python train.py --n_layer=10 --d_model=448 --n_head=7 --n_kv_head=1 --head_dim=64 --d_mlp=3584 --vocab_size=8192 --activation="squared_relu" --norm="rmsnorm" --norm_place="pre" --norm_eps=1e-05 --positions="rope" --rope_base=10000.0 --rope_fraction=1.0 --qk_norm=true --attn_scale=0.165 --bias="none" --tie_embeddings=false --parallel_block=false --extras=["capped logits"] --init="uniform" --init_std_qkv=0.0223 --init_std_o=0.0 --init_std_up=0.0223 --init_std_down=0.0 --optimizer="adamw" --lr=0.00144 --lr_mult_o=1.36 --beta1=0.9 --beta2=0.99 --lr_head=0.00543 --warmup_steps=595 --schedule="wsd" --decay_fraction=1.0 --decay_shape="linear" --final_lr_fraction=0.02 --batch_tokens=65536 --seq_len=768 --doc_mask=true --train_tokens=487800000 --steps=7444 --dataset="wikipedia_en"
Each number is 500 + 50 x the weight over its row's rms, rounded and kept within 0 to 999. Layers, rows and columns count from 0. Numbers have three digits each. The size before them is the row's rms in percent of the matrix's.

# up: layer 7 MLP up, 3584x448, rms 0.063, rows 527-546, columns 256-319
# down: layer 7 MLP down (transposed), 3584x448, rms 0.0577, rows 527-546, columns 256-319
up527 105:507486507517482531421355482501473581471551485535455489502500422451477436536492527513559369526540560464482532474590450409482470508457563489537474470479429498562514541511472540508517522568529511
down527 108:476532511488611451475444498508336471516509413503518517535536500541584407543522493514502477532597486488529483545438543526487557461530512478496532414585535483538475593486523527508453527510609533
up528 091:457544516561510590580503477543366530469539521436482541457505521544485476477493455447446482455487602490488514520537425479610546461504462545570508521530470499492436469601550541453531489553518505
down528 092:550401521485484418509427461531515534509472535560535526583562474540439559508473570499499618479479485526510436557537493452408494421452461492463557424489561443511442507541453525535425437474544467
up529 097:504530481594491513489398519520527516458583470425489447455476487531529499468497531424557393507462552447479505525483465392479512530595555528431528444493451454517531528505532501498424538455487526
down529 095:541465487443478518529556504423492526513465467563472590478489561521577587448484481502557528436514552513547516454524561487582471489503439448542541427498514424391546508539490516510543524535548501
up530 098:542442523590489607559534543444516611451545382445526482522419409486526426439498546539559508656497565487494518606585556463541583410639551450463418512513431501468494451378520470494602478457524490
down530 098:569501498498434482495462482547346485551535436419597488531431505437554435516419490506487526557441557502551477493488476553579417540579464509491532555585587587505563595437454484475508515535407462
up531 088:512514469469417551573590519526429376495413543414614494511547392560509533435556447502509418492435553428491536471455417474499453551537434467468501511410456529550643536592510372531577488368445481
down531 089:538442488484526597479402550534475632470467477504421484631528508508486539581495496548496471484527420360479438424483456516546447450471387468430488545493453482563517526583440514489572528483479598
up532 103:516533493519445454503526512520565492464484510524444507481541419508583545362473458432528425465542490507418490527531401389572546518483564528531471442443505490458536475538501512561452564483495451
down532 101:502544516422552491481553557434529488473447457566474504525526512493454481489513481524474387484482541529583421480587489512419558539478409438470463550467539454500534533523569473443381450508543483
up533 093:505545629431464486566639587562455456506511396478496479456541477461521491397453565453532560532465532516464494480503538489438509432525515518511460544505448406427488407600593483490440485553479442
down533 095:437513353540421431484457402471418568535576473439612474496568502541567470537520481545505466442511534495557557579486491429604567471538495450506559425555510513565587512442538484498645469568533470
up534 102:559490464491548506507495439548404522434546539468461505533528525492495376497480493458517552509487580418442442495545451441499445509588511518495549500582454502479592469588535471545541486469604472
down534 103:525534517456462482491598503452543583536506483519453573507519505457419542522519485427541481566611502504476557498518576419482396527545514416463444554482593479490504398448577559461423505522467402
up535 097:491582477452477500507529567519524538478515400593529498539442601511526481551486475474468504522502540457501412447522462460426499494468515515567477561459409447532598418495590446555465533566543405
down535 096:415460435487544433452491493521434500490514533549493524465477447543469469426382445421521450486547487534487480538493515516539540498560456565468537468484569448629428486498463524478455499483522562
up536 103:579509585493406509520505585453453477547458475479481588526445575496556479528469431356492591490451488555449458439565543492530560540543444395468485530455487513496516565399506488587471479497425434
down536 101:501491520520510494511488504475528537523493565521487573446513592581445522541507502480548623500555529433510585531427448460414416524492453490493531496523588465427532455451472474525475573558509485
up537 103:430519525499499507537531535502489537477488515470552583484498487512653497465521593575518495466458495508415473581535474448441482492589525536424509510559460466468522524492521435534457493479512473
down537 103:511563499475486450510492548463486478507532517581514554480557460614621539585453462369585506558405575517539519503546517457561488449500506594437593462472468514516522479496483457473402448483477561
up538 097:507543487548463519551514629505522505398496450551518523474491495567582514483470458509479430526430455504367613548531481553485546490553567531541447465495502454494526435512488425621576371588487414
down538 100:637458358500617488638548612452473491601441521481521546540482579460547479479588543536402543380571487582365471506487547535565542529498545550481534584544463514560444480543607578540447474547487537
up539 094:533479500558481444527443536405464588440369423594494500538530384512579481463449377493540535488416567483455511538464576489381540519529520455443555536510471520577455519597550573557485502588472445
down539 092:504505464523493442500496527488466486502503562485492518517497568536408508454443537447431608476567591376439453536453405542583487488538489578505432503411467534462509514476465454610482524391500567
up540 107:539425508557418507578463588529546577525474387499419543518481538463557513548422522508531493563398557526461545505500514459497509443487524478476515561416492522472579516364486590486424433589467516
down540 107:405535464477504514461497545488500463483441535557473530544580616504447457421460613473466488525425540465432415462461461569430636562475562493528537445511520470470439456422453414553541593503499533
up541 100:518574488508528439493517502562546486449478496477455545507498459457529426438415452416419554419340544537465478519525484408515571467605563480448414467546497495497557504505551557513409525464482434
down541 098:436424583494570498531445453523416506500502489466419396499516498523592506453529533536576530478553527559423516554573548556483538413505476464491471461603451517492505443544545595564593489478574548
up542 092:508515502520394510460553486601509499495464491479463579386512554514564502533504494536509532500384413525502447550587380542438525432434584608573572616492469429434531509512473434510440410522412516
down542 094:395517471455460541578510447446524535538372462520497488437469451522480540621513482520520486409458465425450436490479463489580490511542480544489479615391518561515505585509542518491538382496595455
up543 107:559480454533450530475420510523587479444509459425467501452342456538502486501445502434465558447482550588442504388485490500352515510460521484488621447481525501490490518397511461489531445442496405
down543 102:466467523547544508462519515378546421477531452441526499468470486569544458525470468440400530506500555507461560494438531450485529464454459516481398467577527472441480530401486475506470550442483497
up544 091:487548548526396469598428481584465460422482478442463477532532570533518484497463510481558509533395535480498523454537501508428601512506479582488435435475492528475475407510470416473546538491541464
down544 093:495604544526505491479487414588488547540535515522558530451507458508538546515527508538464445332488526405439528459526513471593464544494450548529538509444412559619537496493542537502462467534403457
up545 094:582498490505376521513493437558409437506497493486487498555540458498598456477495468570605404634492485539392495580470565533478492420489544432480363518468531480513530406526541545468472489397567401
down545 096:473480426537488552547418476477490580461500472567626524492498473530461562563488538531493483509542453536488537554490464526434495510508476531457450576467553532432473564464395472406560379479432439
up546 099:539516557532482449544508466512436524559493556544498417502521542482531398478528493529478576521459467456538427499497457565552509462464506409457428571489466482471593476470503556554462453568515375
down546 099:550534455404475558498517508427549550482461531506476602476528479521514562528485542467530370462484489486452537430524530512490556483466454526526513461532470471543470506626555476554572556455467551